Weights of a small GPT-style language model, trained from scratch on English Wikipedia: untied embeddings.
Each number is 128 + 24 x the weight over the matrix's rms, rounded and kept within 0 to 255. Layers, rows and columns count from 0. Numbers have three digits each.

# layer 2 attention output, 512x384, rms 0.0419, rows 101-245, columns 96-191
110144139076160158077141127112128117106081121109139102102124170069147156123109162095123121068076154128100119104119096083080121136096127135138148096104098154157110128119091129085138132152142109128132139119148156110131141123124131159130146119156165107141114125137113127142112131119115149160
123139108147103158134123095093137163139138127120123110155116142129111078146134099148123149126126132146125117102118095137116163145171101095126135121113115149140146167120108148106104144085129114133127121103135139068145105109149122130105198139119121149080131131139116129129102118116191168127
105123129112134152128126129130161095152147107132093152126117116109143095138183082130198149145135149151131111099139143142123111139152143133133098090156125118136120107075152131120156092085146117131155103127149144125126145107141124113146152139179108154099098110133186165140116175118122125147
077148120084143121145155121120158140063105139150111095174135122082131132122099147144130130064139120132133094105132110111129165123111143172136120148158133118114153164144146096134132120129130106154134144117085113120162121109152149153090098189116166159115102155146148146134141145122168087150
101137133123132168107136141169094109146120155094091165132083114132130131170095136201134119142120120134116153133126137155118097109110148167133106115083130128118186122132157130166136118140149104139138118139140135109149122145120118154114137133112121111133136119088122116129110084111107134141
158118125118116122061115141128099153170158145157160110130158157121118147117129152140114187109106122087154093177126140102137113119113147141120097126112117140126113110145150122150140088089157160150116116134138159147119144158129122140121129105147122129109104109165089132109147086143165115148
108190142127157132129164140112150100124116131111114121137165124101093145135126171123132144141132121126098155089118139081133107157148103121119179135146161101092153089103146140077121124123101121098137145151109140119113160106099111113149131144119109082123174139152117102159108136112127130103
147140147145128117152082125096145116107133122096147187132130109098118128079159137111140119134145160138105141124100150066126111133155156095124099105135134082104127130124106127114116099123115115117133168093120131109115126118135131097128154155143057100142167135159093096116183122130130094126
151153107106175107150140127135143085136138121126097149155129118104074124132135116158149083149132115142128162144115103090136162116120086096124157121131135142114152167138103128136146113138151124121151107147098104110152113135151185113063170123084113127172141130110119131164138121134114145177
120080092114125132132089127146120135109124176144133160145117089156121110107133130126152117122167039101148139134159154149157166142120110141109115131155118127113100179160142079124145117079136171138105139134114078130112125138149169132095159121123164182151138131133141153142134118135146102127
121117138147154144109152112138121132125104108101102130147148169120152123137137109125146106124131100142146160150115188111148129120130135133154113125138117150156132114103098092150105099129146136122119120129125123143116135153092099126111129144147104115147142130162127104154106107153161137125
103175130163136082116136136102140150160117106057086093127071137105115106116095115058126143160121146147151100138145143083085114134138105112163129104154102185113108133175082150118122062115182125160127153192130171126141092127133170143092112128143100133106197102173075122138152088128171131164
147134145139113095117105143208093042128151095167148122125153117185137124169163126143123109098126087105124126107125144129132142119148116127109123128169131158185120136163142120133108130067149108164142126145117138136105144125115146125099157166101159120176141150172164141125132093112090156137
128120140151130099120134102161137120134085141136127126138116132098150129106122111082099150130125130167123138098147136147119101145142120134111119126152163132133117128130118141118110138098123142152158137166181140119109159113152133101125128128160111144114141118114133154131159153118124137170
143127139118144131131150116146080139139105152091145131102094149139153132115114135138068149147121126104137121149128147132141145112090104120098125122147138126134130120131105143112167153133135090113118149150102127138145147167120164093151083123120116124142084103125104150088151162140101171157
115154136138113139149133165102116109146143117120107121120143123191099130134122122148142117151176104117124140139149113129105127119099111094076123162144095144141143126098124118153096159125136156139094123183152148115068104139129141135081147118148129116129145158135137088196121127130156133126
155092111132089129127106141149110079083121125123176130115132127133132131162117126103133131122120129096114160112121150147132136127128154124109131121152121141192117133174109171114100117129129119139120121158123167142141107158102148120095113124101125125143142118179117107151104120129130134117
103109109094111142136091150076117146106147138110162179122143116135088115130137081126166160109135134131157107143132091116068119138158110129144143140168148124110085155094123110115110087121107150123102143151095134105092103130122109083137141120126126143143168163133110100121119184143113145136
128104088095117173125122092114148076095094119162101098122110151160114130134091084103140116112113120138113153082144100151126120135099159102115137130117136112156142126149145176165123134143157097122146157108156142105170147094128170176131164151103127173137110110105162161150140085123129089174
105087109134119192134141083113092092113132099167134175116109164106098143117142091138104131131140143133134091122133122175140142140110158136136116153124105119115144145145123121117165140137114131115137093123145118160114163123111135142099115101094163091117089137134144164166164135139130124173
112142103126106173133133135131121134127148045108131120130147162122158119145094122094123159173104104153124158123111155113125128114084134126174173124092114086138124116149125146113161081150116123141106148134191141111109125152175055072168133116135091103100164132142112106139159114166140123138
137082128098115123135112106145119156136156118089152156120116123157121123148121135129079146129136112126132147107154117119137122130109122127166134123120109124125144103137125128099106140148162154141103121152140122123111110176105127153117121113122136082122167116163131146122157104137135155121
111142070144146156156097104110174136111136119127118125117117122129123137138145132137116122158121168122087144147137141117122130143109093129158147114106143146116128087094117161131097133115117136096134094109149144092151123130122165113145098177127130126127153143122144108110100129103116118128
103128072150112171152129132126070117104099099094138138123151116156151143142132117138166113116158143109151115130127113125132113118120117137147133145113119161128107096155143128104119104155111169126155126149167106105106128117114128114102103135111148120121104148115151140100154161109144121135
130088110111120100132109114140140109079132146132125115096116097110122174133154150158143136160137092184164132124163112145136133110172140147087076100130131162152092131171118110125123135112141115135142155081111101107129117131097164127121114146128105176129170114159095156148126169123160128168
111115075102118162140138108108122024103144124111103111091126146120158115140127137099147172145117126146124132143179105121124104095163154080176164116145093106110142119109138133120151130146119136102123136148105121096093103110181090108090148146126157132110157144128136140138104135105137129145
130138151122135161155160114135127112154152158142175115159146142100086100112090067160125114099133089129149160124131111136102139144150124145147120146147146117150101161108136169127110099111142137128130159143125136130143140138156110154153144116163152136126115154152143126135105098140112100134
152109165180128085095080143117114148154142133116094151172102111105098091127108089119103115160067110086207145111190166117110152150076188125112160119079124107109137124157194109113187099088121135143124102096180153114117125133105105165115181121154119146090128176129144125089117144116156199147
144119165131127125128144154157107154151136117167084138133132115147139120107145145128101133146154158140140141123173110146133112122143130143119166132125100088126125126120126171136161124130154079126083134124143158138123137153168114119147146085125125098102159151088131111099112125139069094149
095125094108125091141100115107138128139157158116123155162144098072121131167142101158124117113113152128131127084109142078131152115099109106116090082136150170127121147115118100160133159133139134093087130110081121128093119148079120139088091148189139148150092145153092128157131129115143131126
111122127168145135143135103107113157113103133106111126103147117112127161132111138134148132111131117114125110149170090123131132127153152139148102129108169078124147119113155123129107133118119092171113131141134148111131105124144083162139125139109095128120157161163184079129123154089107126144
158122111108164140121101104176137116088116154085155142109097144106116145166114097127123142084105101105155107091148108119134129089147145145114140095100146149105123068146160124130135152093090085128173145088127167141166119110103088150134125118137135154103102098166180128129133113095105097139
162150099094114144129136146105146172162130187126162145143132143099177172178136140155127122145117113072113129117091175073114143111115098114139171083135162138118131129092123153099138161153120145160103116151112136144108114102085127163137090122149180104132119170099089168152127131132101161111
168137113121152157128118096180147139138167109158103148106127109139131097133188133097135077119141104099090111133093090099096115096165113143090163094170085134108081103114163126128067104142139110119085126148141169153095121094091146110187153129096171102119118137182181141112076165128094119126
130056131119134150158078109170070085101122129123144135160172131160157131164120087129138098104092142144148174113123162109120101153144115139140103120099152083175126118114155104097117128159099113185149123177136079150131115126108095122129103111133099104141145093103102138137120136139078121143
120117124117113111122094090113115114109125150142155155133134132098112132095134109068137093119130117148132143101114156124127112137139163134143114130124133098119146119142122122144108127137128120116152151107154152120122117087151120133159182144129108153135090087114132167103121116097119145141
143125158161136104162090110127132112132164091109114141127114074150125145124160127096100110160108117116128119129118148090160124153119122139134170175129099094123140117135126117138144105166123117125095129146120097121138109161134156084135129154138131114162116119109075080098154152180118160113
147114097141096096127089142130076094107177112072139096078098075136162113123146144123168125164127119125147164097138140164098166100152138094123109136091131122102097152108148172134091138145122096153155138104127122094140154155115111126132146120113090118104157105156132121084109150113111145118
121102173154143055176127150092091168098141097146130143157121128086124196133093126131136134134129110102141101088155079146095150136126106131134145137103100123125158110158076125113129154144086103097145141120106110097135072148123075163115093150092099115126107184154078132101117108098089144136
142154108118111128098152135128124164126123147126132100150119119184162077175118118110124107136162101108146095144143151145139129143168131065107109131126148118129118144080096118119173130102151118137132131093135155123158135090125181169063149127158121153151147142128110073102146112127112124161
138131125143155125160111121100198147142156094111119161121162152124125173124150094098103128146126140146166125096141121142128132102089133119152091133108075099091148089158127131133130116152119159115159117126144163138131134101141076122141149139131125121110087120126160137146166155125102162129
140131124129123145102107193143136128125104091165120173125122134107136139099115101166144130104140104111125131150090181093149101138105114115111136157132123096142140124091135117124124161146158158161080092163147115150142150123131123113124129123126139119159131137149090132167127113125130121162
184116103143111121158135145169102139140114104142124117148112148195104099165114117170137144151080117159129085148132112136128152114168118125105113149112130118138131104118170120147122127144119121118121084112112147151127147081150112097116159151120121109118101144111163128097120115160124154123
146132107119142105112154110105127143118115141100142097091112124166111137127114116145110159174130134074152072149123159169137130112117123153123087146139125149134154088158139150152137093085139133136143141095122142129092161117159123115075142089114135098174134205116162174147152137130135135145
156113145141099136144125068151140150126153109103084117078108078129142121108128129151146103184156129137135147133185100195132148103157156158110122149069134082118121090081158178140127175140132160108126077088133162109144127094146192143160145144110118066106108180104162130081073082124111111150
144113125130146129102118129124141107159141108138124096152155124133112095131134113170135098107088104109110158135103140151086142153171108127106137155138173135136095145079181164108087129093154129120148115141133137119113185120109097120160150147102106132161132112123175080094123128131141149143
137109139139124129125122161143163120158121123134147117137168115166121122139110139110158129155161101142150149154085111119109111112174135134149121165124083133119097188146114123113121142154142116134116149138122096134141145111197177136154139109108096101144139097128084098114138108114112150131
106158140125123060124136162122129152113128112092133106127136135141128144116137109179164121106132162119139131095120121124127136135092153163105140164108139066128091151121163115131163119137124130150151161079138110147137148126077075142138112138121182163132129135133103106137117124106121102111
144146124122102157124160113144137150161153142078169116092115140143148115196123099097131169125097129110114099110082139124169108134130140096124123136103133117123118111101164125128133158108119064098152120118127154141118135070143101142137139118093135126156064123129144107110090134091145144090
140144125151124118146139135140109118143118144102132085147100138109074124142127140141131090123154139098130163137105143134104135136139116106130124095090109110117106155124151124127123094134091136129134146127118115129146123137122094102119138101095149145124137143120086132147141126131132116132
147124104141108131159151180114108112137106100112150126129147122085119126113118141089154141126118145098106117081128099168092157121122122096138139094109125148157101176129121145122133102156148076132164105119144129133149127126149107105119130160123091115143094122107154161125054087136132135169
121097153141149124098140149148083074136127110126160132123151140177115085160120127150099113095121152094130111112124152127149138088127108140144111119121109133130153119098140153166179154157126146163174113116202123157176127106169102132119151133138112115124108097131145138099163135097145139101
144130133138102106114157118121150106146143177094158120105137107139139126121144131131147139149129164120137132090131136164134150075151102137096101133094088144163102127159114164160106134206117129162137100104135145100113076126079103180102063148144133089128089101093103139162117129111148135146
139129085113119136134171094139117126131114128111139140118124174158101119098089135121126157076152078091125109132093142119133083121114145136140123126135112105122151160116122108167114131098137113148110142139121150148101124111143136150103144099102105157111127103146111149102125074126125137117
047132115120121125169161143165111140117140144087151153123099149083108084134134120126184108162149117119100125132107127094159155131101101074114119146120138127106103140166152147110108130131131118153101120130114058151148134131185113125096132131143165117151117130147115137145153176151104145140
099139113112137149095166137132131089155143137133148162106110116138102108151136104103138128122128088117134141112122134087133100176163152102122093100174119084116080103147144062147116072137112117159121162120098164144097142104126148107119161122118167140158127123165121115107105134130154079088
161181141134134136051118157141158148168149147102132138102148118121153104145152107093138121167125162137110085120109155109140131110141099159143115162094135159112132117110118138121154132161152117183151085116159129120143136128118133158137149128144110060174113123156110108163106155129105122128
140169116116147107115100130143148109109118117134180089093143128107140138133158147096139132144107126138111106135098179089109135141146073105124151147143142133159138136122131093148114134090124122153085145130114102111118099140085128155084113114155160168171132120136129117160127122122127128182
148134130131118122088116103124132131109099128139104098130120139105131129123115119139117160119134174118116110147111148126157123099130134083163109132141116080150117147099154104103133137145127125113139114148101152119157148128132158126118123094126116134098105137112143155145163144177130100136
163131104126140113141126135144085169152094159137131120135124133120122135139119113109137138117105144110101155100136106130089116097140095125129141103138098110153119126086085113096138155171118137150105172127064117126156098138082076149152083115114160123167142128137104130063106198153152114164
156120106102125146166190125167125181114103116126170136098094145146150113174091152139108104120115126149122151130118121118120131145154153104097143123156153114119101112149124090126097137138127099107133094100154094139108128148127152118150105135110133130109138124140133088090126072110131171150
099104148135133153128104102126156116135135173179093116100094109129115148082151097147140163134151112112101119126099112128096123157131111181127125125108127147105099177133115112095081136167128113121121106159093056152124165165118193116142086149160138136155143068074126124106172146140132148108
121097134111104122183118154105132116123157156146158153144151101120099111111113139116135137112155125122090141111096046120200129123165108110099103088137111080114117142139122136083110108136054139148163136081082113092137125070115129165156168214134119150127089160141088128111081132085087115122
142108176119132126119159095140136115114118117103142114094128146116124130135107118167117143085108125125162112085133124165145138125124115168125138142108106128142114124130149113152150095113113145143078134082106131150136116109120111162100098126148151145148091136125120138086140151144136128120
151124124119118118119130143140136129139141174108128123118113107151080124123095136102127091123104146169113124117110157151113102134143125134121159107138142151112137130142127151144099152155170118118137088096112178135138112136133175131146127127148094122154139161109122114130133092118122126141
142096166146113133138135130160065127194179117134058104112146176114130124173175099127180103127237123117079130132123111169089113134160129148121098160171092141103149144085127141085121131087119126150104138161172147121093102110079138132124156105067138090143070142137154152158132160118137109106
101095123122112153152113117122183126146151148113130138139117159101141116133127113125140104130110139141175104116135121080099120119129108109133137101135139147126124173131130176107153129119117139109113115108149121114096136089097125125112140100156133159095157113116091117102131135116128135144
123129142115146146125135120143101125126152087141142111135103175120136135120097162162137132113142133180112116193144110140134117097118122090140136089112116132099139115121145114121158131147120143134120120132140135138169122116162120109168153148149112141104107134158119144159132130155151133131
133142139134147109155173136140116139147139164149172112096144145124117143159140161117141157126112163167134127111124115128143152110143117108141051113107154115130136128112145118117129117162091152095149066119129100159125143112109099087127089108118102128164129126112160104167151113132140162091
153115115133138165134111143100126095124119167137108176148095151059098114131146119132174107103107151123115127132113119138116088165121088165130161127113118106102101183106097147120107137167148115118101130132164145111090129159133111150128147094119140095116137140126115084139128110095112122155
132172082133125118133123167096179143117110101078143150113064187123125140185081129171138128137136160130113133084125098150129118150119139105097149117145131113117132145117073124100086137131143158139130095144125148087129110131154182155133126148120120081139132125149113103134104118126116101128
114120141123105113127100135142093098155113162120127160108105155109104133126138118119118147142132135133103136133138090114177144128117110132144141155103123112133082116120095145143147139157130125107140185094111145118148131137166093097113120181098126158122125100089126147146134119124133119096
101147118108130133096117132136146132137136135093082066121123111150126102135158135116117100143141124121096122123131119121145117159116142091097139149124106116157144111142151109088129127180146136135101142126116122120091133107123126127138112114132123124100133143158162156130110111101129114116
137126126132134120113163138138135137176163164124133103157137187127139139135127125128149135147185072155115100147154148141120111143112100162118113165142080155121150160094096127112148148155139113147132139158140098107111116127138148143111150106083167100128146110102080138138154149163109089164
150128148111145103170136125143136123133129109169169109115119063141099135117127173165140104094123110129158159120179133154149155099071177124148140095100165168141123117153105131107124137118145157135155130123080165118158134169181163136129127140097117146099127081123132143108131090169133113149
113094166073124092109102166099095133133062116091158093109150132164113145118087138138129127102127105167132122128107138090121165140134126138136152146119159119141127146127170155129121126159162131145148140118129116168127151105108107143123149157133108105151086124183154105095118157121123121144
144132098128089120137125154136084164132137105125165114148130138092119158111124202175158149134126122152122117118092130117120143179156089101115148113131163149161141132152134147117096139137114158138089130138109120134107140177101118128113110122129155110171139165162112156144103126100094154128
133110105112084099099129129120227159111131168104117123137099113166139120125130129138117165127108200131153109098142102152095135134124123106105091129079112143158104133119124145152133073163122128108131108103104120088155100143105144137118101120151106093141151172084143101132135124122102159166
167108090126128163160082136148128082128108174116131156133121132163120081150105127142157097113148112123120142125119134127101146124100083056168126103135127110149129123108141134110132120136113135083137130153103125125130137137133132108136131080104162119148127131160130154152093141148147111143
160126098113147118092164111132128120083095171142108145107117159114136125152144159142113181142121142126111127121089159109144113102095146165172118140152126121123114123158131126144096160106141098114115150163142116120146149145149136119122106138141093149151134108108130115127123090128101149184
126124146087145134140144135147112123127118098164097113148122155088161193151150180117093147111134135137143128148157147180149142154111151140146131097118171129140151115116111078110112121148109122097111101136166152120151117156124141123107126146132124135103125143111124105157132137144132110132
138150115146151103105104081107104071101116149096145154125127107115124144113100112136159118111133117092127108112089130152159155177128142099126102115121148092135150110122162092124135144072125096096137136098106154154113151067127096140145129149143123181074098122082180168178104101090138117124
178122116115122151168143126153106141120082138158149146126138109171155101158115132136125064097134113139108113171154118100123087108162117121130093116158179120149096134125133140173137131141157152166103129160119109128138133123160116147110127109130102103129124135088188152105124140155117121121
073113132136145131115209157115117120173127147131084086143156134137186119085148150108162150152170091116142093127113150135133146137071131161140135103149147110085120140081118122110149125118092136130130116126126145137144101118144122132097146116158108095132149096123116135145111126126139135118
139130173104138130146112098121089063112115144126128151137130147087152122148138144108094091134124113161105119105137078151155141091124121109183132135124137135060132154135150142126077115098096122137145136121144127079139096141123125103160138168100134091121153130117116116112089098100116136110
118123122098131115095118128167168139075092099116115102134156117117133154144121105148099115116211137156131094106129106109163148147114157099146096166125108143116093096103146136166151151091143144155158148148146131087120073104146159160126138167152125082108120142080148118125159101123130143105
152128130131142161138115115151112082140086149151142157131171111135165136106107087082110133110126100119147127117169125140166137117141120161107149161136087119123142114103117070091151112142159111125117176106153108152129146140138120167124119140121124150110144134123128134140145143131106115134
129127150131105134152135178220099111138100124168159080145156106180182137147107091137133101099135101151141144163141182160099069150136115144121110140129099107147105120149139147133119164151149143104108073147143053144114150163122128119147091110115128119177159089131135106117175129113133098154
111126122141123151120134150105121112116118110128129070123203077149130113063125124166128101113090155124155111113116079136143124139157169100121168102144128102134091123140163102099134104123150132124101122104146154155129145118147141128156125104139093133120146143154148120096125169115157148105
120125094117134106107148136073081144104118159076160131114137123106107158093160200132144124138162125052092137115102157141139128132119132148120081118157157115112113134138167100124117099088083114110152149147124142119141165103109121143149111129065130133123127133180157141102126134109160129087
188119144179127051117102099122127083124162106164114081174111090143125154140144129186116098089080086117128166126131131114145103120167142128099162144168147131136108152153120148147124151132083106160135163145091110118148182118112177135147110139131138128112119069126134112143125151120121096116
105115141141135165164093147153134092158156120164101116137146167120123117106102141112143114115132117124135136129127134134103107124103163106154095134137122124118141151128108126127128117117129119167108121157146133121128093151125103159138118119117131112160168158132102086125130137142119146136
091133123104152145116159070130161098114120166166109085151133123127093148118115139116117151114129119145115161134092158101142117088136138167116115159137119122133139100136121121154127165139121120163096155157131121130085126121112115123149084122133159130135137135123130106171136115155094103128
090131123139130124112118089135133117141171139088120136103115121117118121143155147111126115126154107122106143080127093091165128137100147097108155116158117096148110132149139108122105136166111115157104166117124105130122110143120143103125104175139166154112145145132109112158109133083134131109
140138123129094107101156106109164090132111146167146124123161088112138115123095115123145108103159137161127141183145113145149099165139162123139122150138155078122132086124121151145129139119157153096152114061121162139114170118181126138145169135111130147131135140136137084124124100101096086095
135099145149113147123147123103112093145146140114107167115120126196145147126145094147140111163118090122135135112166138156086114126131168144083184173166131113159089158141145129126130145120083103160119134126136142140106144106139134103156140144084179142110148120114149110136097132115144075107
123146142151131118127139105166154103162154148146122129107145138145151125146134104143154133125154124090144113135142126157180152129126166135153122185113137108118152121164103108175149142104105179117090138081168121131120139138154127114092144154139130092137145115141142082178118131135079106102
121107134100120145135150086188091132150155107131100104116108165158137145133121115195119116172092112146111159160128111111121133152163089151110124108134147142171128109166103130091100133137143147139126110156143140164113134136107168081110092102130121069075119112143154150119112146120129131099
102136109133115128136114115132122154119136092117146125107140099120158126142157088129168145137159126133093123145143076126119113128153128163164153109126121139100065139124100167071151122150144133111140151095134173105127109053155074125161155099123139130068110111122142118089098135116100093131
169136115121156102129130155136161118161134125115105156171094136135139150133133096089132120137078102126133133117139173164141126138126109081129143121123143148112143080177121128137138147135119114137122149149141155122134128116133141178145149129159139120141142163180084126135108124110122145166
107149133147125081113133146130132152097157149103109137167109187118139166124122144130147146094135148122083119136078127134137098146138156115119143124148167124109097147166116129146081193093117085141137168100145142143164149130105171138134145169159110133141119100125111143141111075079144149123
086185126119108106138115104127102103118122116083128124129141143130113093105144152128139117126144087122111138126140127166126104160116116109201134118101118125100140140104127148113132123087163125079120102116127124150100170138152072144167160148127145143164181129139094102127096106091136150090
102157109109111114187180128152114111130130109112148120120112141151109118162088131094099120160058136156143124081121104104116110105175119142085126131111112138144118096172153159121114096137138122155129102130155117127139067085071094122126100147124164089143106095193113095149068120101138120202
141074099091119135103096120139115172094109193177128176147147111121101139072138154132092132159120154139127165143084150098126104135073158170141100127139161123133161137126174112130118126097134168100089161134135126122123121109128101088127143113141096175148149117117109204155176113171142134106
107117098123129157144088098102069121124112145148106140146153107137114123152159084111155109105156136137098145075120108127093139169097136125159136153167120124102108098113128112129111144118109140161150140154115116122118123140128106113134121122143143165140135135121154128157131130116151114138
117129177120159133076177108096141082118119113112123099133175114150115113116069119139116115088147112150152165147183122116103131150138178126117115112182123121118134093166091104163150136124125112111187073129124145132110140160172128124105147149127079133125085117156127123092136114127138103062
139142116117154141129095095130079118106127143128063174100136068145139144090178153093091123170127152120103146121129121141116061097091175191115158118145101144111111137097126118091132148132158106155164116128163148179123169157166151117127102099123140102097132095154136162132144126138173136125
102127134136126135111134122131134109135119123094146146146137109112143125111102125117124126110138129127129129134108140134123088135083110141117084139171146146140130087191138141162114114081162110130093138155153132135128164132138150146129137108130133119125166110118111164143167105145117151142
122137115138115111123146111105150173128115140052116104165143130129094101149122104095129169141148157169161131099122123131115127144156146158144089119100111145104136127158117123142110126148107172108159089120151121132121108133128103096152128159110104124135136130142169169161111120112103133114
109139125144165131141104115114137124117124149114101130113134149166134098157177137105090127100120102098129110082113147120062158145086107126125103111163107180110145130124107123099115112124093122133142097142121064162127100139104127126108125108152159101137110131117125117117144123223114151175
105119167144117118148149113164100121140139125115160156106137132130097158134141098137142098115099146127129101127121133143115164124134114118125105131149129147124117142158101137165106135089153141136143133135116110142163121094100122131104116140123146118153115107146175129126152157109117143131
078161108136146134154128136105116100116138110123100112117177163116085108103153134123176149134179112117115157135111106103146142112106106151150121136112138189102130140119130127127142139102112158154123137144128139117132128140102109120127185132112120129138142097181165154151078144171105156122
110162107134110128174152103172197162095162123125151111124108148127147110110143165137115117147086132121141094168138134102090110090135133142133148120151126143130139142134111089138141086112107129141110161161094109126104168136163156113105132107133168138118148158090173153103131136110148087170
113171139125157118124128111117094112091119115137124158103135113106121127128106185112140133081132113142125136140079138147136112105159123156165149125173143150121163136132099133151119107121187113155108116160095142161107121179106126107151111138109151114115138154163130153168181110143134116107
101125136086115147160097178127130109162118113117141116151125099143092145151154155106143093134075124147153156173171171114155111142156164144133138096138183125090120131143130078130151105117140137106140113090148081124133139119160133130124159101134101147137154116128130089134184100156118121115
066140111145152108117119091120162145145123123145063077167128142132166072123131146088162121089111145122134173122127094131110128080145187220154162113146137134114127158149110126182086097115153101140098097118116164103165078130141138141110137124150130127103114063159186099118128103147154143128
124120162147135112129120117102118132141134128097161115111185115148122193106133108127100109159129126161141139130136117149142127106156147163142129133106107102136111106131150157135127131140131155151124139130105135161134138128109135171136108136137128143125117093112139124124145150097115106113
134131101102108140134124169134134120184125133078129183122105133081107108145174130143156105079152151149123116129121116103117142127096121114183104152126134137098138130122111073153142146151120148150104141125176139120159100086134094180078112094111129120123124104116177113131146120148160134162
100164107133116138117126093123134110128122130125106125143141160110147136126128111136142141111158136099084137110130113130134138111115094135128106123091100101134100090112146133124154140139120115115125139119114164135137095138117164141150150160165131145091098112107121142146069145137126120092
199131127118112145115116126120118115114059134135172139107110122104131171124103129152124150140157134109143123129112103128154135104083098112136113116132131098111163100173120127109097155157125129124146120130137120153155145128093146143129097173140112135105142115140136143161152118115065118131
111146130193128119112121126143138119126117138126108151133152116115119111139130066121150109113125142150146081140104120115120138147151131102125136119114136142125131148134131149104121112135107093137121107161157171118123109124095132158135129111137117130142136105164139110156151138135099130135
106144162144153115132145134131156131107109078170133133134180088112151104122182154173123125094122137126192162154160151115162143095113160154158159160109189137125112131141195111152179124114096117125103133130098117154161147124116163118120137112133165129121155125121129154106172141144146118117
119128144149134111135138149101146152113145118146108087145160132123114110105125122100153100132125115141148137103120139138116168112102108167106157105105132115144132135158122117118131132100116124137161144122116100125112149092137146112135112116115157102128146112129131103159137136129093105148
147101138132145092121134133138098127103114110124136104127188105164110168104154144116091078092148145138103132137106126112116112146182134053133098128133082136125106104147127129118085163099094143140072125159156118098103098120102114135122128103123150083132126128113127102152127147132124158134
139133085108142163101113146145112126098159078073113113150116111087124171131117094123098132144122089133162175123125102172110110085122106160161092174117083129098142154120127141089117128167106093124095169110153105126137129161109123140146102125119110099132134127174135145155117134105137128152
100177084168119114147131132143076123123179143093136121201135163104149102116167135107175138136152113170102179143130131120126136165173135100153124144157144145144105208120100137118095118108114130122177142142130088099099111136162160109141144128122158101170160109111170102165149155105142112127
142171153118166102099117158177100165133119051132118094116131087147092152147172141156152082140102128126110116118111122121139120119152131109094144140164125161107099138104133113124096127128118137104133148139149098125142095128114155147138133141144138112156099129141137075148148139147107126140
164113139117113124129152103132173125113143114171132118130173107117147142086139061085144121105144111138165137141129139150148126107128118153107114198162122110162094105117102175155146119147109113135150153127113105123118120131148160144094069133161157100173125100138084142118168145133099110132
103146157075183114139120056164122106153122131151119106086120159119087121144165124146112174143154139122113155109137126119100109153120075118128111108134128138080113097115143140092120126161137047095193144131163132117123133163123115088177111147124126129141116138158159069129135181146154124110
154102113154154152153161084124151114149150129162143119125127096165125109066150125158167078110104155138086093107130131136105089118132117122094136129148103123104099130136101137157133113131120160106119111181128110104092134166136170126117154110155121117126144100122132132098095092107129097166
126105123139125111155123115093113161132134122110098153128110095134119142106100110161128164179145135189125143148183106176146089119111150180127062149080073083088123082114167142147138119165112130107118116076112121126143106136100100114102093129141149133132108120102143164185071128108166087115
147121119134127102136145120070163141092117141137112117102161116118145137090123118115123138140137134106128100119157115125114122119165117107166101134107120117156131141146158140163125114141132103085154138139131161107153135119143112080135148101141071137123168147119132124152094131143139108109
105100153080131165138144133127083155142133079171136091120121141108169140150118163150134143125094151133097116137113172122135147113154107068110144107136136146146133158106133075144137144112149119154089128148171112124165124137136099157118105131133142117166101123116108134130146137156141122101
107141132101135120131078146129136165125100150124140138177114139073158171158156168122113120171100128144087149138137112155099133158122128114103175100123170120113101123107115124120110143129126149103107159103102129099138166152095094172163098121127161171107170129159111092125128122127164102140
145138091116124128132134113121139142136131148103148142108094132079099132144132116141153114158113115157147107132140110120152123128140154128143126066086133127135119127115137113141146129116104139114146107109126129146123148130149128130136161144160119149100122137113150125097122160131173171131
145145125128172128123106135151109152131159120136066137140120128134094140106139117143116104139124186090128145141105133106107109127152146138124145115087113115127100120136096142127112153171101106165122173118136125133133157114123127082145103138132123097123101131116089158138157138140098136102
133179115119160156124141129113127103135143054128124098141130108132080115190168127160162132131122059176148141132147140119114148122143116119117152156135124105130127127113102165125153126109116105136119138128105107109138113146131130156151128135102133050147127132089106139154162151107082093164
141130148126137142126126100112139163118130169151167155117138135170125176153125096134105151114098141135137133128091144106158133139135166129150091129165136128117138132124086121124115124129117151134105159125124143115098140079143100128157113145159127134112114131119146145128138089128122140148
182110153160104116099120104107144143134134138092130113122141150152105107124118156133104086119123148138139104147105128094129129158138144114107107116146106125121119151121149107130131133096096134136103138117139114136114165087075110127148151090136079179070117138141163118121088142133099145123
161138140144130139130120115128167070101053090158163148098120135126134136155114132151163121069094129135121118095171196194113123147097115128137103148133172107157185097094120150148162181143136134086139108128144131154133154128149113152089114180168158113145130177104118139121125130135110076160
134150112131148078098129083168171126125128167197066144110157153130137168121135160172127194190129215103133125124106093125102160096076102133155114161152127185152171146121117114144126119106105162187146123139122134137124134111092075132116122136108111106140108147131111114114137113149132158123
166121119113119160128102095115131175120149152134089128125074126153083111115153094158136131164133131128121181119135087124143121158086145146130108128086123120105136134110131145109117139141135146131136094126146141120133128129082084114167145134098125114116143174084187146149126124129137087111
118141114169128093134138165159116159124156141096105102092148082132166154149127135161156081117129114133105162096096137109123147081138127162110161138161116113134145115143090110131091162132098119113130151106092108154105131087136127120173114147103136089105129125162127131149123119119149092123
135114143130125127109138107123133168136122156142123108133155062171079152133136079130135142105153164119131116132155087142111158130125144092139132133098161091163137114041135113099158186115099175132113094101134134084113141143129045146132162082066135179119154188101111121149095137123111152122
159143111164112133085142109107151113184167126068139136148168158127126113147080131137098159171097130110153135117118088103132117122142125124119103167112063117133166154140112138086143081146132077189116126121141108076134103065157094172147127153132121162089100161142112146139114135126098121169